{"head_dim": 32, "vocab_size": 1024, "norm_eps": 1e-06, "qk_norm": true, "lr_head": 0.00666, "seq_len": 1024, "train_tokens": 224200000}
Each number is 50 + 10 x the weight over its row's rms, rounded and kept within 0 to 99. Layers, rows and columns count from 0. The size before them is the row's rms in percent of the matrix's.

# layer 5 MLP gate, 704x256, rms 0.142, rows 142-158, columns 64-127
093:44 73 58 46 58 53 58 52 43 40 35 47 52 45 64 37 44 51 41 66 39 55 44 50 51 34 36 47 47 48 39 41 50 41 55 47 55 49 62 54 55 51 44 31 59 45 67 63 48 49 55 55 28 46 40 54 51 47 34 39 64 47 45 57
094:49 42 60 43 46 50 55 47 55 57 40 52 47 72 32 54 47 40 51 55 68 37 45 47 49 55 52 51 41 62 45 79 38 49 50 48 51 46 53 51 46 45 62 39 56 34 48 46 64 62 57 41 35 46 48 60 49 41 35 61 51 33 51 51
092:42 50 46 66 49 24 56 66 44 57 61 40 50 47 33 36 60 42 58 42 47 50 52 57 47 82 37 41 54 50 43 37 55 54 62 52 56 47 47 40 27 43 41 43 47 48 20 50 51 56 65 64 68 60 62 55 64 80 59 53 52 38 42 49
097:56 49 61 37 43 54 51 58 42 57 56 67 46 41 43 42 56 62 36 49 51 45 48 24 45 77 54 57 43 65 58 45 58 43 45 56 52 60 40 38 36 37 59 55 61 49 45 63 69 40 54 47 39 34 50 65 58 53 50 64 60 46 48 44
096:70 38 38 47 52 73 54 39 48 51 59 51 36 52 68 47 52 58 51 61 57 54 36 51 70 61 54 59 54 64 61 28 38 34 58 45 43 55 38 46 57 46 48 51 60 44 65 37 41 56 55 41 42 36 55 55 66 47 62 65 50 56 58 36
096:47 38 66 47 56 56 49 46 40 39 42 41 57 46 38 67 53 50 25 56 74 56 45 54 39 57 48 53 64 54 60 51 48 53 42 58 71 43 43 58 62 62 43 41 56 46 48 51 52 49 46 54 49 53 52 54 65 56 42 53 46 52 44 46
100:50 46 53 47 49 37 62 49 56 42 83 42 55 39 51 40 51 43 36 51 33 41 39 53 67 55 61 50 29 48 57 61 56 39 51 51 35 54 49 45 58 54 48 63 45 41 48 45 50 38 73 58 51 59 45 60 43 60 58 49 55 39 44 37
101:42 51 68 51 49 41 41 56 46 41 38 46 53 49 54 45 34 54 74 46 46 47 52 58 59 42 60 60 46 43 38 59 42 48 47 54 41 41 30 60 48 40 52 47 39 36 64 36 42 53 47 51 50 37 57 84 44 45 57 60 62 47 59 59
095:51 56 35 55 56 56 70 58 47 53 49 52 40 31 50 46 59 40 69 51 44 66 59 44 42 53 62 66 57 38 45 53 57 62 59 69 61 57 51 42 62 40 38 53 74 42 51 49 61 47 41 31 63 47 60 40 39 54 49 55 40 37 52 68
111:55 44 63 70 52 24 58 62 51 43 44 42 57 43 49 37 39 38 60 57 42 47 45 41 56 68 55 41 51 41 45 53 50 53 52 49 55 36 64 52 50 53 46 49 61 44 46 40 32 47 61 35 39 54 42 68 32 75 51 50 34 48 40 27
101:29 55 51 49 52 37 69 43 38 51 63 49 46 27 36 41 43 27 58 52 52 68 54 46 46 53 44 37 60 59 49 49 73 49 53 38 61 54 47 38 42 70 33 63 60 46 66 50 52 50 44 45 39 47 52 45 30 56 58 47 48 57 45 64
094:55 59 55 54 30 31 42 60 51 45 36 32 65 63 68 30 46 57 49 62 57 47 38 68 32 54 51 44 41 51 80 30 54 40 61 49 47 60 39 69 47 50 53 37 58 40 34 60 63 75 47 50 43 57 46 40 43 28 27 51 44 36 55 53
097:38 51 54 60 59 42 62 45 42 67 49 34 58 71 54 47 57 39 54 61 59 58 55 46 53 49 55 61 45 41 53 34 60 61 54 54 58 44 46 53 55 44 44 62 52 38 52 36 59 62 58 64 58 42 39 54 49 69 37 53 33 48 54 59
106:49 41 52 46 53 42 52 59 39 43 64 51 38 59 54 46 50 54 55 45 63 55 52 55 48 52 56 66 39 63 50 44 47 67 49 54 34 60 65 45 70 57 53 44 62 76 73 56 41 38 46 44 45 62 52 63 46 56 51 44 56 37 26 44
105:43 66 47 58 38 54 57 72 51 41 51 57 77 55 46 49 49 39 38 53 40 66 41 54 43 54 46 61 50 69 45 49 49 49 55 52 48 58 45 57 48 59 43 39 54 44 46 32 45 50 72 62 62 55 56 35 48 48 47 42 54 39 59 52
098:43 56 48 47 55 27 46 71 36 46 47 36 45 66 45 54 61 47 49 51 67 55 54 69 62 32 56 65 62 63 53 35 53 46 44 39 34 43 53 50 49 67 45 59 53 61 47 44 54 51 60 37 63 66 44 53 45 26 58 55 62 54 30 58
097:47 60 25 49 40 47 37 49 59 43 47 44 44 47 63 50 38 54 41 55 35 33 47 59 51 30 56 59 44 62 39 57 44 45 56 52 33 58 53 35 65 72 51 45 36 44 36 65 39 49 53 47 52 23 63 50 44 50 41 34 67 41 52 63
# layer 5 MLP up, 704x256, rms 0.147, rows 142-158, columns 64-127
089:69 59 56 60 61 33 58 55 44 61 55 55 54 69 42 64 64 45 48 53 34 68 50 57 63 42 57 42 53 55 40 45 62 47 50 39 57 56 43 58 41 56 57 59 51 54 62 56 50 64 50 58 53 58 48 38 44 50 59 47 61 69 52 37
102:30 53 50 41 47 54 63 48 47 68 63 56 54 51 48 53 56 54 53 51 35 61 53 62 59 54 23 73 43 38 40 44 49 63 64 53 59 44 54 62 45 53 61 58 55 58 58 65 48 37 58 21 70 55 54 35 56 43 52 40 53 62 47 52
097:56 49 36 56 50 56 62 65 67 56 57 48 51 47 33 49 49 44 55 60 35 52 41 55 51 47 50 37 61 43 39 34 41 33 49 56 46 52 29 44 55 55 56 56 41 51 42 48 56 35 34 43 62 49 59 60 63 61 40 26 41 35 56 59
098:54 52 34 56 55 46 67 49 63 16 25 43 56 47 56 53 43 48 41 51 33 54 41 67 46 36 57 46 45 57 55 68 56 45 39 47 56 58 62 49 47 36 40 55 44 50 53 49 37 48 48 36 73 59 52 33 55 51 49 54 66 43 47 63
094:53 48 49 50 31 53 61 39 43 58 64 27 51 42 50 52 39 51 55 63 40 61 38 65 69 59 35 51 60 46 78 63 41 40 63 56 53 50 44 59 54 62 58 35 46 60 45 54 59 52 66 70 59 43 45 55 57 44 47 55 50 57 56 30
099:47 36 45 41 36 44 75 34 39 31 56 47 35 51 38 46 54 53 44 53 55 59 34 61 50 57 56 57 33 47 45 58 55 28 59 60 55 59 43 55 46 53 47 33 47 49 39 39 54 50 35 62 64 42 58 37 62 48 59 63 62 55 23 52
098:48 56 57 46 63 54 62 65 48 42 52 55 42 49 59 52 61 64 55 42 45 62 44 56 61 61 51 48 43 53 46 38 54 35 40 49 55 38 37 53 52 43 47 38 49 47 54 40 48 56 62 60 50 53 53 83 45 44 43 56 38 58 53 47
100:45 62 44 46 42 46 48 60 57 32 68 65 43 55 50 37 50 48 40 52 71 64 37 41 71 57 41 55 55 51 48 73 49 40 50 43 54 64 50 49 67 45 49 49 60 62 45 41 34 62 51 59 65 50 57 39 58 53 43 48 51 53 58 52
098:63 57 45 43 56 45 40 31 58 45 47 56 53 64 46 67 64 61 53 54 49 48 49 51 36 39 60 45 72 47 50 50 39 42 49 52 62 46 67 45 73 40 63 42 43 70 43 43 55 29 56 67 47 32 59 68 75 54 74 46 40 53 49 60
113:58 50 62 60 40 63 50 69 39 54 40 40 58 61 38 53 46 47 44 52 33 53 55 54 74 66 54 37 56 66 55 37 51 48 54 67 66 49 32 43 45 59 43 40 56 47 38 48 60 63 53 48 48 53 50 50 53 51 39 61 54 52 48 40
097:52 50 57 24 71 56 63 49 60 43 65 54 49 46 43 50 50 42 61 78 61 63 34 49 41 32 44 43 46 50 45 61 57 76 52 40 56 57 52 54 43 42 48 64 57 49 58 56 48 44 46 48 45 52 50 48 41 54 48 48 41 57 42 54
094:45 67 54 40 47 48 50 27 44 53 58 42 25 49 80 51 51 43 41 48 59 48 44 38 49 46 53 29 46 57 59 41 59 54 44 48 60 44 66 43 53 50 51 50 50 76 51 50 60 45 63 53 51 48 59 46 52 52 39 44 56 59 39 44
090:46 49 53 24 45 43 24 51 46 72 53 40 62 44 35 34 34 49 43 47 56 65 63 30 63 36 56 55 54 37 53 42 42 58 67 53 48 55 40 49 60 44 47 42 72 57 56 44 58 59 34 61 44 61 34 52 68 36 51 60 38 57 55 42
108:43 48 43 37 70 42 36 51 46 43 46 50 51 59 39 54 54 36 57 32 34 52 43 63 69 57 72 20 59 62 31 40 41 76 66 58 48 49 65 53 37 41 36 32 57 37 54 54 43 48 35 44 49 53 55 59 47 35 68 42 56 48 49 46
104:62 48 40 56 40 49 44 50 53 50 49 52 54 43 57 64 51 36 35 59 52 45 75 50 58 46 48 55 39 48 38 48 53 43 45 43 45 53 52 39 43 41 50 46 46 40 59 54 51 44 44 41 56 54 39 45 49 45 64 69 48 70 53 56
097:37 53 35 51 67 44 53 66 61 41 31 46 56 52 53 55 59 54 42 66 56 63 43 48 49 61 45 61 45 42 61 48 36 58 46 61 32 46 46 54 53 42 25 44 61 38 49 47 43 52 40 43 55 52 52 62 45 58 60 60 56 70 41 49
101:68 47 33 40 42 76 57 54 39 49 35 44 55 32 55 35 58 54 28 54 48 53 37 49 67 49 44 47 37 52 62 52 49 31 60 57 47 49 60 37 68 57 46 51 54 59 47 60 51 46 45 44 32 53 48 50 58 46 56 59 37 47 53 47
# layer 5 MLP down (transposed), 704x256, rms 0.134, rows 142-158, columns 64-127
095:59 52 64 32 56 49 42 47 46 33 40 33 30 62 42 60 54 64 66 62 65 51 09 58 48 69 49 42 59 68 36 61 33 42 53 52 58 49 61 60 54 33 38 50 44 43 75 43 50 51 52 52 59 37 48 61 51 45 43 63 50 70 45 55
100:46 54 58 52 65 52 50 49 49 30 39 52 59 50 44 35 62 34 39 57 38 34 47 49 55 49 44 40 61 56 66 37 53 42 42 57 56 50 44 56 26 50 45 43 30 56 50 38 56 34 60 53 49 54 30 46 39 53 51 49 51 39 53 65
096:37 35 48 49 42 40 60 62 38 44 61 51 40 45 65 36 49 63 47 56 49 62 61 53 53 52 40 44 53 63 36 59 54 34 30 64 48 52 47 47 55 50 53 52 42 55 59 48 57 63 54 43 47 37 36 44 39 65 36 61 51 43 48 45
095:54 51 51 36 47 47 33 52 74 42 39 58 48 48 43 58 58 48 35 64 50 41 52 52 50 58 31 65 63 65 50 40 41 42 42 64 58 35 48 52 51 46 61 65 54 50 44 60 41 53 58 58 53 62 63 58 52 56 51 53 22 52 56 59
097:65 47 29 45 36 59 45 46 35 48 56 51 57 41 59 63 47 64 59 61 33 42 39 53 48 64 51 50 68 50 45 47 50 50 60 44 44 30 59 57 55 43 40 24 47 41 48 64 39 54 57 57 67 47 41 50 49 39 61 38 43 48 63 32
101:37 49 47 44 42 54 56 49 48 26 60 59 39 48 45 49 45 51 36 30 66 56 55 43 37 66 54 56 39 30 64 49 55 40 38 68 43 66 46 40 46 41 45 66 39 62 59 59 61 44 45 48 61 37 52 54 42 46 50 51 50 51 51 55
097:47 47 58 39 53 45 53 60 43 50 31 56 55 43 55 56 45 60 44 47 54 36 62 50 47 61 49 42 47 57 54 62 60 49 50 61 54 53 52 61 54 54 59 54 51 37 60 43 50 61 61 55 59 34 61 57 39 45 53 51 62 55 49 41
102:52 54 55 48 56 33 51 59 50 52 40 75 51 74 45 72 56 37 28 50 41 33 45 45 38 44 37 53 53 73 56 44 50 62 42 47 60 61 42 51 43 57 50 37 46 53 47 47 35 46 47 62 67 29 43 56 52 70 53 73 76 57 68 44
104:44 54 53 50 54 43 54 54 56 69 31 79 46 50 48 54 34 38 46 58 53 52 53 45 59 48 57 46 60 51 44 50 32 39 56 52 62 48 72 57 60 51 71 48 33 45 44 49 59 39 52 56 50 48 35 68 47 45 39 62 49 56 45 57
103:36 54 52 40 40 49 46 34 47 62 34 60 42 51 37 62 57 43 27 62 47 60 39 51 43 73 57 56 45 50 47 47 35 50 49 52 47 57 48 37 61 42 61 67 30 53 49 56 36 52 48 56 38 63 49 61 36 47 34 35 75 58 47 54
101:41 57 53 68 63 50 61 52 56 58 33 38 55 50 45 47 48 56 52 57 46 48 46 51 45 55 48 35 37 55 55 59 47 47 49 44 63 57 45 43 45 51 48 46 46 56 53 24 41 46 54 53 44 48 43 41 64 60 55 49 49 46 19 55
097:32 35 52 60 45 44 54 45 42 32 37 45 62 49 56 42 50 49 53 57 34 51 42 58 44 55 42 50 58 40 51 39 32 45 51 48 65 55 54 45 36 58 47 49 58 72 38 43 64 53 52 37 40 48 50 36 47 54 63 45 55 32 44 46
091:48 54 42 46 49 46 57 50 45 55 45 59 47 50 47 49 46 50 39 47 40 58 59 39 54 31 52 62 69 53 82 46 45 39 51 67 60 68 57 29 46 56 54 53 42 57 50 56 32 51 43 44 53 22 50 53 62 61 43 59 46 69 58 46
107:40 50 58 51 60 53 37 51 71 39 44 41 48 54 55 67 48 52 65 50 43 52 65 72 45 50 52 52 45 42 44 60 45 29 20 59 39 51 51 46 61 45 47 49 49 58 54 37 39 42 53 50 47 46 51 57 42 52 49 57 73 61 34 46
108:45 36 51 14 61 60 45 37 51 61 47 36 55 50 59 65 56 51 48 59 56 45 50 51 56 54 58 57 37 53 57 41 49 52 35 46 50 45 46 50 45 41 49 62 48 44 49 46 38 34 32 43 29 36 49 51 62 43 58 48 49 54 67 65
098:50 62 56 42 46 52 59 53 35 54 52 41 54 45 63 54 51 40 62 38 50 69 61 48 63 48 51 51 48 57 51 52 40 53 66 46 39 65 43 37 61 62 54 49 45 38 40 49 50 58 54 42 50 63 48 45 52 53 59 40 40 56 40 56
098:47 36 50 59 45 48 62 62 26 48 48 51 43 52 60 30 55 41 69 43 43 53 36 53 38 38 37 45 65 58 60 50 54 59 47 64 44 47 57 33 53 77 38 63 61 59 40 42 52 47 51 49 60 53 40 57 64 53 43 47 42 44 46 55